Part of a small language model's weights: 13 layers, width 192.
Each number is 128 + 32 x the weight over its row's rms, rounded and kept within 0 to 255. Layers, rows and columns count from 0. Numbers have three digits each. The size before them is the row's rms in percent of the matrix's.

# up: layer 8 MLP up, 768x192, rms 0.125, rows 397-413, columns 0-191
# down: layer 8 MLP down (transposed), 768x192, rms 0.109, rows 397-412, columns 0-191
up397 110:122092126124074186129084129105198124122126100164119169120152183054073179153098146149133159159140140135191140213113119131172095135155096167122118076138113127139166205104094154179082134167114121102098100114117156141112136128141153119116199124105142100189144148195160186162134108159139106142157131074144163107143166152156130115142167067090125100148130115148111144145162091164156134101123110157133133062123126155130140096124148152075147193129077197149157144161129137126089124108143084113124137120137120121163093096163106134153099082152062142097180139100072204183116109128200157157
down397 107:108095101170115098116170110142132132099085107175092071126094094115090148139105073150111141122160147114161143120169081142149208118100119138090104179103130107153129209153167099081214142144071117134109112065141104122154086184157124136161122146178130138172131112093128139097197084173115101137106103156118139153139108165117150175157145132150076160070168101103169188124133150111172132085072166068105060129144130103202115131112200094096152138140087111107167101096227128134128139149134146182144116160160153183121161142112129095113108128179135133119107140102124111081159139102134167113
up398 106:159149164141074152124124149131146177139147078107146154071197138124049110142131183191085196131130089092134089133093198137116139146095164131111182129089113162156137169105098134167123125135117098070101085122137078112138113096135139139171119097143137106120131111157142103093081062135147131119131175118171139167111077147099155113154118127104134107093146088164138149185090072160143086138117096130141103128123088095157145096164170104084137143150134148178139107112066131069042135115170110140189092176154137151100172093108197057100136108176116132147107086130142146107165050088106162134
down398 109:136159081157204086186161084142104100114165194138174119114142093087165153167136140118101129110117130109055134158109074144093125151104082109086082127160123105123140141155064126138132157118110132132094045126130111075104199106062164112124138140091143141070135160116149108117126122131107155100117123180151103101130127098074145171111134157113094157121114124151070170151059094083169133114141157238126105086102109158123119112104125112135092142124131130170116122139174122105117085090142096095146132100096124093065087057112081123140130192107108145125184162110076217113158153145140123132
up399 103:101118145152113153145108149168150112181129092172106149113079133107136118076183128149122182072142094115071084147050111124141122163079139087143130173079087064149123112141094163171098169170136119101148128176095089116077156134172096119113124087160147113141148120118141122129082110116119131133094145103161096131052158145160110129135084118136110139145147162092127094131136120165173052087146131095143095075096125118114126121121149182142130139140106179099164096151117154058097146142181124076187113149153143218065141135089170072080155095158105180121136068139109099140146165050079131162
down399 097:112168117133178163140178139122129085092122143111148105048150098198145101202116134092089101135125142120122109103111140136148130208194112158152156083119155072128147130082078110148227123148131071128105131176185191162099099085099118168155143183195092106139086115139083124118130162087051099103125135156096124103097145080061082087098132133085151110098058112142110098127109126157143130179139129151113133124142170119130117151117192104153134124129082167151122149141140123135122099055133144181104130142154108060143077126135180144128097115105107104126125141107134169098139053132142148147
up400 116:132087081115083209144126146101138102086132146130127180077152134093121162159144147183120144147084112110141125127111170072123115134063059158089204105112146131129108150102157114132117145143085097171101090123084080140114089134106159169129186121120141173126117112168089124083175119097151079099121122153133171141120165059149134126163102107123164123145130157059125131144136078144123057097086095141163104165158092152076134073106176136118094139151191098184150121107130110079139146055145082095152057145146164157110091085099165127148175108127102172161114079148060163144129125104113176156
down400 100:126103124159107128124146118138109133161000143109140139144160143103143114169096180115057153105062146113079126150096199107129134096110100130117127125159177118102098121152133133124120142093112099119110087102095172134157125114121149139143161114145174123163148178106097153120125100128149116124093120164112150170094147121092118134146136101180064106133198151139161090113124119094165088120142126135150104156147095088132133131101130119123090123146142088093152073130133152156143105100112129099135162111120142158102118116167140133155144099137068134150000140119122159095131161124131165120
up401 105:143120066122094173136111121101131080155158140141137132143117150133083097064108125143120150092117105168151109128153173105149087183101130082117132122110137137138131160174134167140135164110132160156100151123095130142142182123091196115117105113105119171157168115163100130131100111080143142156116171143087133130129167138140023136132135083092099098189099130059135128110086101126149054101104142130139067142089122173035106079094100112072155149074128148153189130078094224134161135142094121169123087111107122176117132150133205114177157172076086109154127162183106118159060140119153141126
down401 097:072116126134140095186070124163167125100122117157090131102071147095143090146121122139104097135139135098120134122130118208205116091162139109130123086176053184121113138115112151137129145115136067090055162143168163089141127137106086078131170143173140121100151171139091130132112154154184145130203109115154130119137106135145126111109114076162055103125182105115078147135151144161164092163147140180175125124122131057151115129148130141129103091131167200223099077125149155093207145084117097128129157150095153146142184127100188080124100132090114115089119146150103096100074078134124104153
up402 103:133087040125116194177148147196139111190163125125118125118138130085151070150151151184191086119113114101084073119157146119104114142116128130068072130066141123214105134169091124159107133161184190135113105142134181173103156154144133155135187152114117173111127133139141138096103103104159099148138093169115121142194163132130100171143132065121141109128132129131117111113123124128135113073205115113179081085109112101142114055110134147132138114133105133177150117153065086117136162094192125122118063166144130156131071131068146123108174094136126149129156155094132179149115140115147197193
down402 106:120126160124092075096062096125162114129106109138078096095147196129095092124120156154134121129150073110120114115190091126184148141165139141076151119121146104136148139168106097113139112129112135115161174150175145161156169107111078133117118130106136102129108101067095058078178123180108194144152096156204098146141155112098084182124161134208150135085159087112119118171175169122091100129155142105100174173116151176118102179163112101073104146118168128102078163153079136109133094120135169102177095117085162102156146109088178132156077080115101113129167089161207157160138142154161179093
up403 090:079115061125168131155157137106187134126112118199118132135107095112128149140153100097069112121094140076158128114142136092170133137125093161170156123143143074144126132063118174086165117087063112137171100146107062057092137076180115128135130101123095116138116131073110116110201163115114136167098163134125142181099091096170130088167102106095139129075110157101163100160137103115139132118163189157203117140139067152143076101123110153075157110117112168153202178080048154173181121092130121103131137118085119148093129145128106114110114120148076144158155115051095121188157144113127166151
down403 092:136197169167139111134073119177059100090129119092132189098177186195091134097087132136173124139169139161105167154117153123102080150129083134112150140115153171153134115167132073219122100133135108131098130133117159120142121158125132135145094173159146131078197151104114150141099141147118074120186162098117159110112147214088069141106054075167153136167116152130111137108097127176110129177116076113095147115112138130103169165154135100169102125162185095059071076171128122104122075093178110110122136162140094083108092089104152172112167157105149170149131126166142103114095090127137116106
up404 117:087116079119081188181130158138156089181135074122211127084131175130119128118183121127089149116111161066106106130144090132173093173105125159114156136090164177157149148107158130129141139101126146191129139130096082107124152113121081146161099086089097139152160192071102157133141102140123084147098181125117127090088107115118120122160094097140174139183137165094145114149162158163119132099090121159195042091042038119115114082098126136107112139161118180107139137174077111138084137122143120162124080182162118146149118107086154117121163126062147133113158118128097072146132113074093156087
down404 127:144123121112110097094147151125176154116121086091218114152138189114099129147117107142065166140118189127115110110148131122119070188110119122093095126163165162120086143179111106105163218118153128122137119120094099095085118068155087154147107133104119137140176124084133090115136148153077083124103119114167156111128113158114164100145139125175115111087144133130191151163149158099123144125060120072106049188145093083152076086121129171118138159130117165135163086140090154184107157131147073206150095172181114153131137138125141097163150142119134191123129146076109071100186128078060106080
up405 102:124190128132103106201087109103154152111121077165127171101103099114051155124118118125070119093101140084126135168121121110099177185064066087118115088124149081119166126139079181096123129092120153112105089109135088158131136153143170141135156099087166144136057111156117189119124093147156113094106156120138147124105130142146131098136134092124173099145080135093158151111108051119178070110152147207153166131135059141093152111115105154134109142094186184129146151105104153129135175146059137078101136123090089128092100100136198145083116131150086136156157089131096137135121167029168125167
down405 100:116122182193151083121143167160097097122174118136115121095174123099122138137171156141146131096119123151062162096121152115175137104120103157180104170081141140101140199176104089208117073147126160178153083145098104125118142118110148075124112141094056094132148129139137104188145172120122209167129103166142077144114138136149105116159124211102155110057128137177133088139144053059106150106130134091156073131177140160099115112082114123106142113185072142174091091148154101078167099095160186193166112132119068146123130126095149131106158127133112093098148144150137113114124146176110128089
up406 099:109100112136123160186097188127153114124123139129090091126160150145125212165125175080127135107166081074103096147162111166132088220117114108145176119084159147154108158144126114108108182140121129121109142150105143153132135048105149122162172129123073138070144160114124132145074013108132115072080185128183147128155130129145082140157142172077102134143100114113128171169066111147153160106107135175176060131061088135121094116099171157132092158142140093175164150104129109138129090062164079134139139129171187133173088140110111109110117127111115143104149117151095121174104079103097158109
down406 098:152180159152113096071076169098151143124061154094158060137107113085129144178144149124111126137170136141114139125135168176115155191110150147155156081131065114105083156141130111144088076149102083152092093077127160135135160180156072152060122136124125091153155131172114069093050089123141166083147093141112140093078174125131102126114117138124092163139140110197161091093118122127139180185144140180052137111163124113104111089127122103087086130141161189195153112130148108199126109147158178084156100124101098103191105071154127097114102168125098095128173128147116114150090142103097117142
up407 091:174139089098149106145132137121128157169189089113140146106126179184148144192100140168174152155121134095123171104146136163137114191143121132123115126099142111097060116139180111083109195135094175123088109110122147124186135141137128070174139107131177162089149158135099188118121135112191064072059143158105149152111067164140022093138142136153165172184129154166189127100064048143145105097123169189117161115130133148129115118142127148108106122132147122121131094116108113100111090120157137145100152138208131094140135142150112138080144201053127136152151120137097101147178113109155129087
down407 094:077099159198147155109100080107125116072048191118084101164113095070179161044123158113137087044121085150138124098150116131113122036177097111134142139125097138104132110125065100104134132172114130098141158135136120125054121136125110143140065174161122076154153099126163098124205174125125139164128117110160075071162161093151161103139170114118174152091133083072078117127137128173194142154152090077154118132165175137153137190084120109120155127115100125154140142109136158113179131125109170104153114109076161174124129097133118088136183083173130142156128116149138130145138112149120130097
up408 101:157105099106075132134073148109179113145121120137160088133127105141101115087176116133152138140120157126151121112090160142121173140137145133108132172118162183150149128130133115159157075150132127140120142156088071108081122077141167179122122145102061133134099113154108145074129159140145134151127218082119153102139162109133105165144112106042146157178076136137220163158060110098176102125074150215136126125107103104113128116106106100136113126120142180134123183108123125067077126119164192148159078176145076175139094059072126090137155149125101140151140097139053090148117073072124112072
down408 092:100151151080136113110157092100119148116167196120092092096148111131106104161135102145108167152160079150109179139148113180129133117209128095144126141145095123124202135130114167098116145143116128121126115107174186087138131149160112104163196046154184134155155166149183131142141072117113126123121089134117135163096169097146127091114157175155085050148159066127090134076138120174158155168171173098127111132131118075164113120116128086144079159172119143125150079112077102200093133118105084099072117122148181117031106190167126104080120140131142108105156166137185136114086140082106154142
up409 098:183099114214173140165137151113181157140103146109112109113164142151161102144065151029131204126141154094100119178128134111148115134113149167153173101087113100137135135098051129175104126145086075125149088145090106118133121072157123052172137113113104134123124123094120095104096093116117110114104140087173108108112111130145150122151118128123102083195147137096139111136150058185127103128147130161107099128078094173092167132084123132087109118156131143129170112185119133162130198096125154118175110162132095160183101086077098114071177013168122165115150120100116114159161120130138164155
down409 094:113163188113164158133103180160139123092106139050170206144089088125156099167119146113056118062137131124144147117123079166032166137108110157156120103139127163134181111102187139123092122187139167088151152120145104160105164107121128086110183115113184098156143098111117158098143119148117178122173162117073137084160165086054120093111124142093131152180172120145140105098128142149093138119167128146150147065047115106091146168140136129127089115124131123146141128065158132134085068152127102114111155141071151122151148129112176093156056175150175076134082107103140084156101119135156118098
up410 105:095081157151111174163112127142108128139194128159140166164105110088102153143097101092108131134144114092137075143113165144145146162046119184145135114098188132103152131105029113119159116137156166095138101116082070087070149138119088159082118144099132189123087137162114123096119105069116156135136173099123139129114128108110131154121111045091163106108143181098179124145125148155137158087190124172120119126115152133156084047114156110163122122125157145144147184139086215124139126079123125069194131151106130152166056145091133162143143124177131137156117125138107150163208102158167173181
down410 107:167095168077109155112057198148070137165151102115153096176107145105123108138180107099101135148157164127140083060108086130154143113094082131146133111122174174148104100154136144097123108112144153135148176062104151104126104165197141164128178202117169124131173146126134135135149066127196075067139107149162110160144108140100161080124118058129121130044158109170129192192182145145149121115111096119099145117128125147162082142127134140111137106219099125120206143107084181102079117111144138129165145175135139113107097079127136129100095124096132113151095109175131151113123064138099088121
up411 108:123100112095062105146105082116142094122134086114084071117148133095123189104196146110125154143169125122136139172117141110173042117085093173112146142083166137164134116088125188185140138189117171112133052181129126102100214126113153152147163138091149135178130083141132159069120139114141100133110130099169178065112129058101147141153117100077156119158100182130115187172153062126147121058148138120144084103116100159120163091120101166123092192088126193113125143148143130149118131059119088071116126153153156122156140086142149172154138138142126133168140180153130178138112130132141110171
down411 112:090129113171080171146164119212141141155139103128165107086136123146142102079128095107152141070145114114098075155190147164169065108081077154105146136135036069173141161132140149142211129161097135111108144163101142131099173125107116102139100116118142154132084109085113125107170080143129122095067121126158199138105181145141136139127119118089117169112183090100085153118130140111128133147096091109057082127135125096122095132096162164136125115102149146079155146122106109197135076180096067147089100189174119184121183104121144150110090089133142124138133089157137166057083103153179115156
up412 105:104113103165150174146113211181156082135141089120140100118156140092150128104152183132196143084075157092090131157098146138159154129150094163126185167103129142163115107070120154126112178120093127130069078135110066145071126134081090180115088133165088142142116075107125161127168124082116070124075100074213114161122121117138159040170070165165158061117154149170129151173117132121165101108155166150141114140127091112130081113082138161117159160097186095160141137100122165108086118199107152085149136161120162117099136123125089169151102103129160129171132086161143083136167134134125110116
down412 102:133181111149120153082161109076158172133086112152102142147093141136136112119113109123158059094116143089107144083081110103124053150116078115144138134134094146169120127124148124158109134111072164124199150186178136045167119142133110088123120119106132141115106157093109142109219151165110163173079096102146122132171112143102137177158169130092142154179120097103163050187116094138097097198067100105061138135157176101188162127122159085188117134125133137118170124105159067159084143148144144139130106095122160069149125146140138117112177157173125091177059101124122077089110098115119113102
up413 105:152096086089151187175143131089116170177124096092132163166133125116152137141124136149169174121121102120081135171142175093144094155140074203089146137103114151166196172114079146130099155202127121160105133196090103102096189113113118127141177131126107101149133146122118114141117094145104111114108147050088167127140136140165176124179112110109116089174097096133145126099090160129141107137100107145119093117117077134065209154086205105155105112097187155126217113153141125131124169150189084140170092149190186105118107152133148175114136135185101102143179137137178124149101181125149128105